Weights of a small transformer language model.
Training: a variant of Adam for these matrices, 115M tokens, 7032 steps.
Each number is 200 + 30 x the weight over its row's rms, rounded and kept within 0 to 999. Layers, rows and columns count from 0. The size before them is the row's rms in percent of the matrix's.

# layer 7 MLP up, 256x96, rms 0.145, rows 0-48, columns 48-95
127,198,207,228,216,207,172,178,187,145,161,183,207,232,213,167,210,199,198,172,256,253,229,227,129,204,191,207,192,219,170,237,240,222,204,177,189,189,254,195,152,192,213,169,235,207,199,129,220
113,188,204,245,205,211,210,187,158,206,176,181,184,201,193,210,272,197,190,213,206,169,210,219,139,194,181,218,224,203,231,266,189,188,159,214,165,195,180,228,177,142,228,177,173,199,224,222,267
099,228,245,168,243,171,176,170,196,207,176,279,207,174,285,204,188,191,221,175,232,201,240,184,194,220,205,241,147,236,185,201,231,222,164,199,176,173,173,170,213,214,249,229,194,143,183,227,227
109,179,192,213,198,196,196,195,238,236,245,198,211,213,192,199,175,196,148,193,161,207,167,241,268,164,195,238,254,174,193,229,175,211,198,195,211,209,218,202,175,168,240,185,278,193,183,158,198
119,188,181,179,250,240,214,157,169,162,203,202,217,241,198,204,178,212,144,163,184,200,244,204,261,218,166,163,207,246,133,194,170,244,193,213,146,204,203,202,183,152,188,234,201,263,170,205,248
106,215,124,259,251,203,159,255,198,163,227,166,236,165,258,184,224,223,209,203,210,167,249,209,203,189,199,198,216,152,221,196,197,196,122,148,242,186,207,263,158,230,241,242,193,155,207,171,188
099,188,225,183,229,203,177,185,211,161,251,181,207,157,151,206,196,247,190,209,197,227,176,219,191,209,188,158,166,175,208,157,261,195,183,178,184,255,214,247,231,208,163,228,255,166,221,203,146
104,222,175,192,207,182,163,197,177,190,240,202,198,155,156,149,146,234,168,242,190,171,197,198,201,187,173,222,243,184,194,200,195,232,273,201,198,214,214,189,185,213,152,199,192,202,182,216,185
084,208,169,200,205,246,145,178,182,237,181,246,215,243,220,205,170,235,215,221,186,234,231,217,193,180,200,154,147,221,245,178,287,217,197,198,225,251,214,141,203,199,197,140,224,255,160,122,180
106,189,181,172,209,225,168,199,140,264,177,205,220,234,195,207,156,234,147,220,175,170,216,217,229,214,191,271,256,198,168,234,184,183,194,218,192,222,212,159,189,243,237,193,134,203,172,253,169
107,198,202,217,210,196,185,224,234,135,203,195,246,170,226,193,231,177,237,178,255,309,220,193,227,157,189,184,199,206,220,230,154,206,179,185,214,196,251,185,204,202,182,216,182,233,203,165,212
107,186,168,159,212,198,212,193,214,192,186,242,222,167,193,193,171,206,252,233,228,190,181,163,234,219,168,146,251,209,182,227,200,261,217,218,177,205,176,180,179,227,185,151,205,227,210,202,207
105,195,264,187,234,212,224,197,228,231,223,177,211,233,158,196,168,167,149,172,173,291,215,212,174,158,233,160,236,222,221,179,176,238,168,224,232,256,242,225,238,140,222,199,167,159,183,187,200
103,228,179,183,192,211,198,219,243,178,143,211,197,230,223,180,182,117,231,190,207,203,153,167,215,221,235,168,208,230,178,196,202,210,214,214,218,226,238,165,208,165,198,248,171,227,177,197,200
117,158,189,161,187,134,199,175,192,174,217,131,203,197,206,229,188,204,169,249,152,236,253,206,215,215,225,206,229,168,225,172,220,237,176,228,179,163,194,203,209,237,193,190,202,189,176,154,167
091,203,177,194,188,223,246,200,237,159,216,191,212,222,205,184,175,191,193,215,142,190,230,216,214,197,159,255,249,187,229,146,240,160,162,224,139,206,226,232,210,178,192,214,120,164,221,194,196
077,211,235,201,186,176,187,203,183,219,223,179,231,205,178,195,224,186,167,274,180,233,173,210,183,188,158,167,207,196,158,223,214,195,205,198,186,173,202,273,196,199,171,254,259,148,192,186,182
096,218,197,171,154,203,243,215,209,232,198,204,102,207,195,210,171,179,218,177,206,207,180,206,204,179,174,222,199,228,240,224,199,230,255,195,216,155,202,150,193,225,207,187,180,190,182,250,195
114,218,246,224,198,219,228,222,176,192,219,184,177,216,250,206,190,200,205,221,171,192,162,191,144,186,168,156,196,212,162,225,236,162,186,182,214,176,219,216,198,259,185,234,192,171,126,194,184
095,232,244,160,244,206,176,195,172,211,197,184,200,204,267,223,210,156,188,194,237,188,210,192,207,141,193,243,214,147,221,269,153,265,177,210,200,227,213,213,227,192,182,229,164,229,218,199,189
108,197,239,207,231,241,180,171,218,169,192,234,196,231,180,242,163,243,220,136,180,206,207,160,177,218,167,166,202,192,180,227,156,173,160,208,164,174,180,241,219,221,171,167,223,158,238,200,240
084,189,217,149,200,176,165,173,214,197,243,159,255,216,182,200,235,273,167,223,231,172,213,197,201,186,183,196,270,189,218,204,168,207,224,207,224,174,192,113,147,202,180,191,212,188,215,218,200
118,169,165,241,196,159,205,234,190,203,264,180,192,226,196,177,208,146,208,210,201,228,231,170,155,211,180,164,147,247,194,179,219,144,197,177,195,143,200,250,208,213,170,222,182,183,193,247,176
091,261,232,204,219,213,180,191,234,189,189,225,212,161,213,191,216,240,242,248,166,185,265,167,222,195,236,245,217,154,244,209,206,296,194,214,231,154,195,202,156,197,217,185,154,222,173,188,272
092,251,216,171,185,194,125,250,189,196,176,186,168,141,226,191,205,235,227,243,193,217,205,204,164,187,238,209,178,104,162,264,177,180,216,231,166,216,215,217,212,224,216,225,203,264,180,185,200
113,207,187,175,194,212,217,180,210,213,200,253,223,239,150,188,210,257,198,203,162,187,249,173,192,176,178,243,164,186,127,225,169,184,229,202,179,181,227,200,211,180,197,252,153,223,182,157,213
112,165,205,194,166,200,232,222,184,193,225,197,215,241,237,165,164,203,194,156,197,220,238,244,213,238,146,210,221,172,257,180,201,198,125,173,193,184,209,219,243,210,136,225,232,207,210,181,198
108,181,220,149,193,253,221,192,224,150,181,185,187,141,223,168,185,181,211,179,180,197,193,192,228,213,177,212,217,184,250,207,175,182,207,193,287,224,170,158,184,152,204,197,178,233,189,190,213
103,159,209,223,212,204,210,181,179,238,230,177,207,245,202,201,175,183,196,211,172,174,166,215,210,224,211,234,148,224,227,191,298,248,204,194,178,164,132,201,220,228,205,159,165,185,166,208,169
114,222,188,189,266,258,217,174,212,234,175,176,211,126,221,187,195,247,231,183,215,233,177,204,254,148,175,235,206,188,198,201,195,228,195,179,209,190,206,197,157,159,209,195,162,209,182,169,235
085,206,168,196,191,176,205,179,195,214,186,197,201,210,218,236,209,164,209,175,212,200,200,217,247,251,181,221,233,208,231,242,213,189,204,163,174,191,206,251,176,216,157,238,192,158,208,181,196
100,210,234,223,189,253,189,243,203,188,209,236,164,179,215,185,192,194,220,201,177,203,155,192,271,249,250,179,212,170,215,250,202,191,227,214,177,252,183,182,220,234,210,160,134,216,218,242,200
095,208,198,221,198,195,166,209,183,184,184,210,199,121,258,208,168,202,171,216,255,115,237,235,207,217,178,228,223,186,194,178,185,215,244,226,232,245,202,244,203,163,153,160,160,222,182,193,207
083,210,235,230,177,275,228,173,119,232,159,206,172,257,217,235,161,163,213,171,146,231,185,202,189,197,229,237,179,223,201,210,270,196,198,242,140,236,182,155,200,216,188,183,156,230,193,263,183
098,188,226,162,200,196,180,170,213,218,208,209,214,224,181,247,201,211,157,188,192,223,233,175,253,206,194,237,223,186,188,199,239,153,175,246,177,250,163,135,238,233,236,170,190,209,144,197,206
087,241,193,231,175,174,191,220,184,205,191,189,228,142,238,169,184,210,214,181,218,209,235,172,220,252,185,187,220,194,252,213,224,207,212,168,163,142,212,222,176,216,179,174,225,172,196,152,247
076,228,238,208,175,172,223,186,241,266,205,213,218,278,187,215,187,159,208,204,187,148,182,220,255,158,181,233,193,244,210,174,165,217,194,252,204,234,159,156,145,202,246,227,196,262,221,246,220
101,156,161,147,205,189,253,242,145,222,213,153,151,187,192,211,209,220,186,227,204,186,201,225,158,261,199,220,195,176,221,143,179,181,163,187,160,233,220,151,209,263,223,225,183,199,217,212,178
104,188,266,220,197,204,231,183,221,293,218,272,183,214,212,205,186,234,187,195,214,193,238,192,194,233,270,184,183,163,200,192,177,225,177,214,216,261,221,168,177,221,237,210,269,166,198,225,202
080,259,186,174,204,197,226,212,202,188,208,229,208,142,162,188,177,234,200,248,199,203,173,144,164,203,249,188,226,214,254,214,210,244,217,235,207,226,206,237,181,247,154,161,247,211,203,262,243
104,215,193,153,206,148,161,173,158,184,149,219,254,213,175,201,205,283,163,209,195,230,222,199,180,212,179,185,192,202,258,188,208,208,198,253,181,164,185,185,154,214,226,186,215,181,179,198,207
102,207,191,202,213,224,274,230,226,221,175,250,159,235,199,206,284,254,224,213,183,179,167,165,165,196,172,169,161,216,246,185,213,170,194,198,169,218,240,187,245,216,202,181,225,192,203,173,223
117,156,132,211,207,218,204,201,171,120,197,205,195,180,241,219,181,180,213,208,173,183,175,274,202,167,136,170,224,143,197,221,184,207,237,158,189,166,175,191,218,176,176,227,190,240,222,232,181
104,181,184,194,215,198,197,227,176,185,228,221,206,161,194,187,218,228,195,155,188,154,180,243,213,204,148,216,127,166,178,199,217,222,243,173,232,170,122,228,196,221,148,219,236,137,230,187,195
093,185,182,171,214,205,152,168,206,248,185,220,215,160,172,185,181,224,219,211,226,189,238,225,213,219,222,235,175,162,279,166,190,249,162,164,291,237,124,263,189,208,196,233,167,203,180,212,199
099,199,269,169,204,192,199,249,195,163,194,197,198,268,184,196,195,214,204,226,132,211,184,152,202,194,219,187,187,181,165,183,252,220,188,251,184,170,206,227,189,142,275,216,146,225,199,204,177
117,195,183,195,151,148,183,166,225,184,171,215,195,216,162,221,188,193,160,202,168,259,171,227,256,242,193,200,189,152,161,185,202,147,231,213,130,190,164,231,208,227,226,129,159,186,241,184,167
109,172,203,154,230,183,190,212,225,144,183,235,219,199,248,189,223,183,170,225,238,174,151,177,229,158,156,208,203,192,158,203,178,164,200,199,181,152,212,248,250,155,184,157,183,191,231,235,208
094,185,233,177,183,211,232,240,233,268,147,185,206,222,217,197,194,254,222,151,153,159,236,180,179,228,248,243,176,193,176,228,165,184,225,143,180,226,236,170,167,179,236,217,243,189,242,207,184
# layer 7 MLP down (transposed), 256x96, rms 0.134, rows 0-47, columns 48-95
110,145,218,195,175,144,213,127,230,157,264,207,266,199,188,133,247,170,185,173,179,227,179,195,195,214,200,205,209,181,178,234,254,196,205,194,154,209,185,199,218,240,216,220,208,193,152,161,155
105,192,188,174,159,240,182,208,182,173,198,192,217,145,193,216,267,194,186,289,250,176,174,240,171,272,220,205,194,211,206,257,185,127,186,201,209,210,190,218,183,191,238,165,169,304,226,189,183
101,196,174,156,191,210,171,232,233,170,170,166,212,192,244,145,212,180,175,218,190,198,204,227,211,179,222,186,193,184,183,183,209,145,206,178,200,175,175,198,173,246,233,192,245,221,194,195,217
108,245,179,220,209,177,213,173,208,180,148,262,205,168,218,146,145,238,213,178,187,206,187,206,177,199,217,181,167,213,246,198,218,202,159,201,163,237,188,213,195,186,219,226,181,237,185,147,196
103,251,190,197,207,219,209,200,149,163,211,197,196,182,126,198,181,177,194,214,245,168,162,172,250,217,231,211,182,208,249,150,169,202,218,222,236,222,187,179,139,176,208,205,224,188,206,214,221
105,154,143,216,230,189,180,235,214,272,108,163,195,218,248,176,160,180,274,138,210,199,210,207,216,182,196,197,202,254,238,194,224,241,211,195,218,207,184,215,197,171,172,209,171,214,216,200,187
106,165,240,176,245,200,149,180,169,195,221,188,205,217,214,200,200,208,256,232,212,206,160,269,227,199,167,190,156,130,202,211,210,254,210,233,179,134,172,228,117,155,230,212,196,207,214,175,233
104,167,228,188,177,247,181,199,170,183,221,202,187,182,236,183,220,201,198,152,257,182,187,261,200,192,176,188,216,210,257,238,188,197,164,234,217,145,139,190,228,214,258,241,185,202,217,209,214
089,211,222,152,259,178,211,239,188,182,269,198,198,158,215,269,164,212,216,189,234,157,182,198,228,200,212,188,169,194,180,232,215,202,245,253,187,196,203,170,204,188,141,184,199,144,159,242,236
100,318,203,218,216,203,222,213,204,170,124,184,156,187,208,228,189,199,201,209,200,221,213,134,152,203,240,196,171,205,200,219,186,215,197,207,204,170,179,214,229,215,178,158,178,231,205,237,185
101,73,178,178,190,165,242,202,217,198,253,185,227,179,177,162,237,236,175,245,199,158,154,256,216,190,154,188,210,183,210,166,173,189,209,177,204,228,232,193,197,173,236,222,232,164,211,196,206
111,206,227,251,240,248,236,276,185,171,183,177,223,173,190,194,220,193,190,148,183,168,185,232,206,219,239,191,193,208,172,222,196,168,175,178,229,180,239,203,161,214,222,286,251,206,175,161,237
107,241,135,210,211,225,134,184,163,252,205,190,195,187,138,179,208,146,213,191,176,245,185,185,208,153,201,187,224,216,252,187,245,213,166,183,206,249,214,200,172,149,230,212,177,154,223,224,227
101,172,156,212,172,182,210,241,182,246,236,230,212,206,191,192,188,176,191,181,247,212,245,237,224,194,139,163,227,183,202,150,197,201,178,194,145,201,281,202,180,191,213,185,156,173,205,198,134
120,236,184,217,202,221,181,202,169,199,134,170,184,160,174,203,205,188,208,185,206,194,181,193,225,187,219,204,224,232,174,176,190,248,252,234,191,221,257,207,232,201,228,208,220,195,137,222,195
096,208,218,167,212,188,262,175,231,201,231,223,201,208,166,194,154,184,209,199,217,226,167,183,194,197,211,224,190,185,214,239,155,193,220,179,183,190,202,202,208,219,210,188,207,201,170,190,240
089,136,212,213,166,194,207,176,199,246,251,195,197,191,238,196,166,186,181,200,200,200,167,207,202,150,206,204,177,198,237,176,211,207,186,120,203,209,177,167,246,187,245,143,160,247,230,229,202
096,188,214,208,215,172,216,198,174,242,209,242,205,188,223,202,205,182,157,138,120,188,215,214,164,243,216,253,217,175,201,176,194,218,263,180,205,178,236,192,226,239,218,247,178,184,233,208,206
103,225,180,180,160,212,212,192,173,218,227,161,209,168,165,239,193,204,143,185,178,181,196,210,233,169,188,164,198,140,188,220,226,215,221,195,203,193,189,176,238,177,238,202,136,179,181,254,200
098,213,215,192,153,141,221,189,252,173,283,218,267,222,186,199,224,231,205,155,180,239,223,230,161,209,175,195,185,176,209,230,222,156,238,198,189,221,183,194,213,209,155,164,202,200,226,207,202
108,197,266,218,260,227,215,230,179,168,174,143,211,238,184,168,208,220,204,195,221,179,196,259,226,158,180,192,212,196,220,219,194,176,211,172,160,150,194,179,194,189,183,179,198,169,224,218,170
090,242,179,154,230,235,197,219,225,204,205,201,145,208,258,212,189,222,199,216,202,256,243,199,173,194,221,217,188,249,233,252,155,229,183,227,187,208,204,201,157,238,169,199,208,198,153,200,213
104,207,167,176,234,158,219,217,195,228,191,201,152,217,188,176,182,225,168,231,180,201,179,170,200,134,220,240,167,229,187,207,213,201,183,187,210,216,200,192,206,227,179,225,184,229,235,186,222
093,157,194,159,213,200,223,249,199,185,236,197,204,252,214,203,213,182,187,240,204,188,202,235,217,233,146,164,264,211,181,218,190,202,183,118,167,234,179,193,240,193,204,204,174,193,207,222,137
092,232,207,207,144,196,242,173,210,175,193,174,207,208,188,189,196,196,184,171,166,178,186,150,212,208,150,151,180,202,196,171,175,227,159,270,136,214,162,242,224,184,267,246,204,209,168,179,266
114,192,200,198,207,227,199,182,191,177,206,245,214,150,157,226,200,197,178,193,208,185,242,214,156,227,175,150,171,201,171,137,209,153,219,194,250,120,200,213,186,223,209,169,234,239,230,193,139
113,197,205,192,199,165,215,215,164,165,202,173,210,197,242,156,166,132,210,191,237,182,191,204,201,179,138,242,184,191,188,191,180,205,228,185,178,211,252,195,206,183,273,196,235,202,134,214,181
109,206,127,228,188,240,185,183,177,218,258,213,179,207,200,182,242,124,192,185,228,181,243,176,164,177,207,163,176,208,202,200,185,200,151,185,228,215,212,192,199,168,229,155,204,214,246,232,183
107,226,234,228,232,146,184,170,208,155,203,213,176,187,158,169,174,230,218,177,213,185,228,171,216,198,242,213,246,196,199,215,235,237,156,209,154,259,229,247,205,185,192,246,181,212,153,163,228
116,181,207,178,234,199,211,172,224,232,174,187,230,225,226,197,188,217,265,213,173,239,188,216,207,183,203,229,176,284,191,240,204,243,211,188,187,204,178,180,225,164,226,240,224,194,165,168,187
092,258,199,196,196,222,147,234,222,248,191,192,185,183,210,157,180,196,194,204,193,225,205,149,171,176,171,208,194,255,211,176,223,187,171,142,214,181,197,231,135,229,252,223,169,253,239,185,210
098,243,212,179,225,173,232,182,190,205,249,230,222,229,269,210,224,213,165,178,146,186,171,220,185,161,175,254,136,204,170,223,171,217,151,175,228,227,248,196,177,232,186,204,235,216,180,200,201
098,229,168,213,158,227,270,203,232,188,227,247,201,224,221,203,227,227,210,236,185,208,233,172,198,210,204,185,176,191,193,239,238,235,192,184,189,200,203,266,228,257,153,157,214,214,190,188,223
088,250,182,205,241,202,160,252,231,194,172,182,221,178,160,172,241,247,197,228,193,189,213,153,195,177,195,212,191,153,229,235,214,231,157,181,182,194,204,235,215,125,243,188,208,168,210,172,236
098,236,203,226,182,197,199,201,219,184,128,205,143,181,207,210,218,244,215,188,178,202,228,145,163,217,263,152,180,178,235,199,158,218,223,238,222,204,198,189,233,188,150,230,219,239,121,168,230
088,176,219,187,214,202,240,179,160,153,195,210,194,183,179,227,205,148,212,256,208,197,205,162,193,205,245,218,190,232,143,189,177,209,222,225,224,165,184,195,217,180,223,173,147,197,228,245,177
069,189,150,179,194,242,118,176,221,136,161,178,189,171,213,193,204,202,245,192,230,176,217,196,138,192,236,163,163,201,219,212,175,173,199,177,180,219,237,196,206,182,201,225,238,139,151,123,212
105,247,177,179,174,251,225,156,182,178,205,265,185,216,182,220,125,248,268,177,234,188,234,174,165,194,178,197,149,217,152,207,197,201,167,181,161,184,212,220,198,196,184,172,217,210,151,217,195
099,174,243,197,196,136,190,196,205,204,176,163,191,190,191,185,164,187,141,209,135,173,181,206,192,170,267,206,210,174,205,197,181,152,249,189,216,185,230,172,156,190,186,191,220,199,255,212,181
086,111,191,220,211,210,194,205,172,181,192,159,220,241,190,221,241,180,196,198,172,200,199,284,215,204,155,220,211,197,230,233,192,183,180,103,170,169,175,193,198,151,207,193,159,228,198,161,175
101,204,234,221,200,189,161,201,217,194,177,208,212,156,195,212,112,216,207,143,241,192,169,171,179,180,239,192,217,254,201,166,202,196,176,144,204,225,192,209,190,238,225,225,211,216,214,182,199
099,210,240,167,191,196,225,223,175,225,193,161,138,184,231,227,184,223,228,268,207,191,162,154,231,214,181,210,190,220,206,134,173,201,233,225,223,180,195,192,190,190,213,183,181,235,151,212,182
105,263,233,224,184,202,193,192,224,210,238,250,208,195,179,205,220,219,171,238,221,219,158,140,237,186,210,159,212,206,202,234,273,178,192,245,192,166,182,194,185,242,204,182,222,181,173,227,226
110,226,198,198,185,226,224,185,185,229,216,200,242,139,252,213,200,215,184,186,109,208,216,185,216,172,216,200,210,191,174,201,245,198,189,211,202,134,214,178,142,231,202,209,187,199,204,189,189
093,215,152,183,191,160,221,215,200,198,229,179,185,241,204,131,220,212,181,215,187,213,139,256,187,175,212,178,166,182,224,180,217,176,149,211,167,219,193,184,210,193,254,224,176,143,183,173,197
103,241,198,180,192,238,135,220,178,250,174,263,211,242,230,198,201,210,189,173,232,209,194,191,222,223,212,215,240,175,196,191,179,191,234,213,196,158,196,182,200,203,184,194,226,140,208,227,222
117,163,216,215,187,166,189,156,191,186,185,226,242,204,190,188,186,216,238,191,206,169,205,196,268,131,157,194,177,211,227,171,195,210,218,189,177,200,201,217,207,202,224,187,176,144,221,176,220
101,165,197,221,170,196,164,214,237,269,161,186,192,209,198,188,247,209,167,203,204,239,238,205,259,203,235,168,183,186,230,202,188,237,163,203,227,207,199,157,213,185,230,234,158,214,152,196,204
# layer 7 MLP gate, 256x96, rms 0.142, rows 1-48, columns 48-95
106,208,205,209,148,177,236,219,238,188,161,176,181,227,203,159,99,217,247,186,175,200,199,175,235,196,266,193,196,181,220,178,234,214,209,189,174,214,218,242,219,188,201,219,220,124,177,142,216
104,226,230,235,199,234,212,194,235,192,179,127,188,236,194,209,181,229,261,216,226,207,174,158,223,224,176,165,205,190,177,246,162,209,214,193,202,178,133,168,243,214,179,195,159,183,252,240,222
105,203,183,266,213,200,196,213,175,138,155,225,184,179,199,151,236,179,221,203,193,194,256,168,162,222,197,204,181,225,186,223,218,206,203,166,159,201,200,184,254,178,192,212,166,214,199,207,174
110,197,178,238,155,157,226,240,242,228,193,224,184,176,205,165,168,166,209,190,239,171,189,207,134,204,205,197,161,162,246,200,234,154,218,157,226,155,184,226,204,182,161,135,212,163,271,186,237
106,189,120,199,201,196,201,257,225,149,194,158,163,189,194,142,174,227,252,227,158,199,199,201,195,175,249,163,218,210,218,213,160,206,179,147,254,201,180,221,219,212,222,202,201,150,218,216,191
100,225,161,190,157,221,165,234,176,193,187,229,166,143,255,170,146,221,226,162,151,310,281,199,235,203,215,160,156,192,220,215,231,198,207,164,202,196,205,217,199,184,239,195,165,206,188,167,247
106,214,197,186,198,148,244,180,177,205,194,191,190,212,225,193,196,193,202,178,260,220,191,146,148,250,254,168,132,192,176,235,193,179,182,179,182,172,203,199,214,261,183,136,241,155,226,170,242
087,193,212,169,218,199,195,216,259,173,223,207,231,206,173,162,195,217,202,182,261,283,234,194,159,171,240,173,217,186,219,163,228,197,245,167,169,138,215,236,204,204,211,205,154,174,190,208,202
104,163,173,178,153,186,206,246,259,161,203,212,185,185,200,133,200,183,261,191,185,214,205,187,166,169,181,162,184,183,249,222,159,164,227,150,214,201,211,209,197,210,210,153,250,220,265,165,224
108,179,176,151,218,170,261,225,182,151,215,178,189,186,217,175,183,196,253,174,207,245,195,181,243,207,193,180,147,164,203,208,158,224,229,169,240,189,151,231,208,158,196,152,166,235,240,195,221
108,212,217,164,203,212,175,204,200,164,188,231,179,156,213,199,196,219,263,186,185,154,200,153,169,212,185,198,162,153,160,212,176,189,238,183,192,197,168,166,219,191,218,170,223,196,241,178,235
102,187,151,242,170,167,211,213,162,159,145,181,201,146,232,153,201,239,191,161,212,124,173,164,233,270,191,256,197,189,190,175,229,205,202,189,184,170,185,212,203,237,185,174,192,191,227,170,208
102,200,167,206,146,227,202,259,243,191,181,193,189,163,211,176,208,168,245,189,229,201,210,166,196,218,226,184,194,211,232,176,217,197,195,170,208,228,220,172,241,192,154,225,173,210,214,172,209
107,219,209,213,214,188,224,220,225,198,209,189,213,202,234,136,188,193,235,206,183,206,249,206,210,224,249,173,165,209,219,119,147,198,201,186,193,161,213,211,212,219,233,219,168,170,174,190,223
094,197,213,267,216,212,196,228,257,196,197,248,192,258,223,200,138,164,239,176,190,216,224,185,156,239,231,160,218,235,168,137,200,140,200,162,190,179,208,198,241,215,201,197,219,189,199,169,242
094,228,214,201,218,197,186,184,203,220,206,188,195,185,208,157,187,211,198,227,217,211,209,174,150,174,184,188,210,191,297,209,191,162,172,191,241,202,201,258,247,214,161,160,220,167,225,180,217
098,222,194,165,110,176,259,217,237,240,207,192,169,180,184,184,144,194,179,211,232,182,174,156,193,225,208,189,145,189,204,269,201,199,275,194,149,176,210,177,161,262,218,195,204,173,178,217,247
105,211,138,176,194,185,211,220,229,200,205,179,190,167,178,141,199,222,193,178,190,201,256,197,192,221,226,247,162,238,207,188,149,229,213,171,202,193,157,157,229,198,252,198,173,200,218,235,214
102,217,198,204,177,195,231,228,243,143,211,219,187,191,190,182,237,180,192,209,234,167,273,223,167,209,289,187,160,167,194,210,254,209,220,198,170,198,236,229,208,201,208,210,183,163,183,178,169
100,220,194,158,183,201,246,204,214,239,152,169,211,150,210,184,162,191,248,261,229,152,217,194,197,175,220,245,190,178,247,193,250,220,217,194,213,192,186,172,221,211,214,220,163,219,195,206,204
096,198,191,172,185,160,211,173,209,161,226,169,236,196,150,201,233,246,207,158,253,185,154,186,187,201,203,221,219,170,231,206,158,214,199,136,237,165,204,155,187,223,160,163,197,191,222,216,206
105,284,217,195,208,204,209,199,220,189,148,211,228,164,202,177,166,222,226,190,259,196,187,192,228,220,233,236,220,139,226,232,191,221,177,202,203,235,184,175,197,190,169,137,215,245,230,134,272
096,234,217,218,204,200,170,165,225,218,175,191,251,138,152,164,177,198,242,199,222,164,230,186,195,249,192,260,110,202,231,166,258,223,195,227,196,176,194,178,237,228,179,153,225,209,238,179,247
098,216,205,140,169,256,218,216,213,175,170,169,224,188,208,188,147,231,233,216,240,267,164,218,148,213,237,213,197,177,205,235,191,159,191,172,163,189,196,216,171,218,207,124,224,221,215,167,164
113,166,164,196,175,247,280,207,192,219,180,150,184,224,189,217,182,201,230,203,192,180,203,162,174,200,207,150,194,225,221,173,185,179,200,167,194,231,168,236,189,205,177,227,196,211,248,239,219
111,240,194,238,185,211,252,199,244,171,203,212,236,218,214,209,149,200,188,232,154,184,193,172,187,203,209,242,221,176,210,172,208,234,214,198,248,168,208,218,221,220,172,160,174,218,169,174,250
106,169,159,246,183,187,178,156,173,199,190,218,218,196,186,214,171,216,226,201,205,176,189,159,200,238,188,212,138,167,175,126,198,182,173,205,225,177,177,168,217,228,182,170,182,190,263,210,206
108,214,174,198,192,182,191,164,197,206,174,170,193,174,198,154,184,191,235,203,163,219,191,180,212,167,265,183,167,178,195,197,201,226,177,207,243,140,171,182,221,171,182,174,194,220,230,172,231
110,196,211,242,180,232,198,209,193,200,163,225,118,203,192,169,196,156,206,163,232,217,190,140,141,237,225,188,226,162,200,253,195,178,179,188,176,211,187,197,257,227,151,184,178,204,190,194,186
094,230,165,175,166,197,196,163,221,177,198,208,163,110,224,187,206,130,219,182,225,245,303,175,211,259,229,212,190,207,221,229,244,195,179,202,213,207,199,209,183,259,175,153,193,183,181,229,224
095,216,210,223,229,180,248,223,249,164,211,219,273,227,185,179,205,199,194,195,197,183,235,134,154,195,182,167,264,244,170,192,232,189,228,184,186,187,204,198,217,224,211,174,125,168,208,223,241
102,202,209,166,213,195,228,197,219,208,178,153,217,244,150,211,199,242,235,171,223,217,230,155,155,183,211,190,181,224,233,197,234,199,154,182,219,204,187,184,184,196,223,229,214,174,191,196,228
087,205,174,213,177,222,148,216,155,171,211,217,220,183,183,130,181,215,186,222,195,189,230,209,210,190,161,223,206,141,187,194,192,221,198,158,200,151,175,225,240,173,220,173,240,194,244,146,157
098,224,197,168,206,180,253,213,186,243,174,194,233,218,227,163,177,203,202,182,237,172,200,162,184,204,204,161,187,183,207,187,145,202,196,170,230,172,186,220,251,193,191,143,227,164,246,185,233
090,244,189,222,191,209,167,250,186,211,107,188,204,172,222,203,141,196,170,192,178,220,236,173,178,189,240,160,196,139,227,179,229,190,227,153,192,197,213,171,187,182,203,201,274,258,220,159,245
081,205,200,215,205,208,157,207,193,196,226,166,188,157,241,186,238,227,217,196,238,172,247,165,161,185,246,208,174,158,191,236,227,213,177,208,203,146,182,233,264,193,173,233,201,120,200,198,182
104,219,198,192,180,197,234,236,219,164,167,163,213,222,267,224,205,240,226,189,197,214,192,151,193,197,183,170,132,222,160,246,146,167,166,196,233,179,224,225,213,190,196,166,232,215,190,183,225
104,200,154,204,170,185,202,190,199,150,175,180,233,209,183,176,186,169,186,178,234,202,200,212,202,198,139,206,183,201,147,150,180,199,213,183,146,172,188,276,273,224,196,182,198,216,205,167,198
091,237,181,167,182,192,203,188,233,224,179,219,240,194,137,204,212,222,195,190,173,224,243,151,177,215,255,155,206,185,233,203,184,182,160,217,205,252,227,206,228,262,148,148,259,204,182,218,258
096,188,197,254,204,206,240,278,190,250,211,192,180,209,256,135,211,174,208,125,191,210,219,174,210,193,233,173,203,207,237,224,202,139,236,100,256,215,212,235,205,178,208,197,181,226,262,179,256
106,212,205,143,151,219,250,214,209,251,205,243,163,173,221,176,188,223,263,173,238,190,204,189,186,198,169,155,199,219,222,170,156,165,209,162,247,223,153,158,292,216,217,196,196,181,209,145,257
113,209,212,169,147,141,176,211,201,201,196,153,231,193,168,178,156,226,238,185,251,205,202,128,190,264,234,198,201,186,206,227,188,200,261,176,239,183,209,213,216,233,146,165,173,148,175,178,233
107,204,182,205,222,178,174,200,262,162,152,216,234,160,262,196,131,236,217,187,198,187,235,146,214,206,202,185,197,156,135,171,158,173,216,194,210,179,153,199,222,192,206,232,148,201,239,195,196
103,215,145,218,185,221,197,192,213,207,186,208,184,170,167,201,166,206,238,160,251,229,246,211,213,231,215,209,181,146,250,202,166,200,145,161,264,248,115,239,256,237,221,215,178,226,188,188,204
102,198,191,194,198,158,158,191,226,128,194,189,204,184,191,188,195,210,260,181,191,234,221,194,240,172,200,195,115,161,170,200,175,215,218,177,214,135,171,215,240,192,191,224,215,185,191,164,202
114,216,145,251,169,166,198,208,249,182,158,162,175,176,201,190,134,173,191,198,176,246,180,189,175,195,214,227,213,164,225,165,242,214,241,199,170,194,217,260,179,225,206,197,184,180,266,193,209
105,191,182,174,197,171,141,221,212,158,200,171,177,207,190,154,188,203,235,140,192,231,231,153,191,240,234,210,174,206,208,264,208,168,249,189,196,215,144,202,229,221,163,168,200,169,195,240,234
100,211,198,227,189,191,208,228,179,246,194,164,189,182,194,194,206,231,241,161,208,185,269,168,220,224,204,223,155,186,194,188,180,221,192,146,189,211,189,181,207,178,231,220,248,196,275,176,213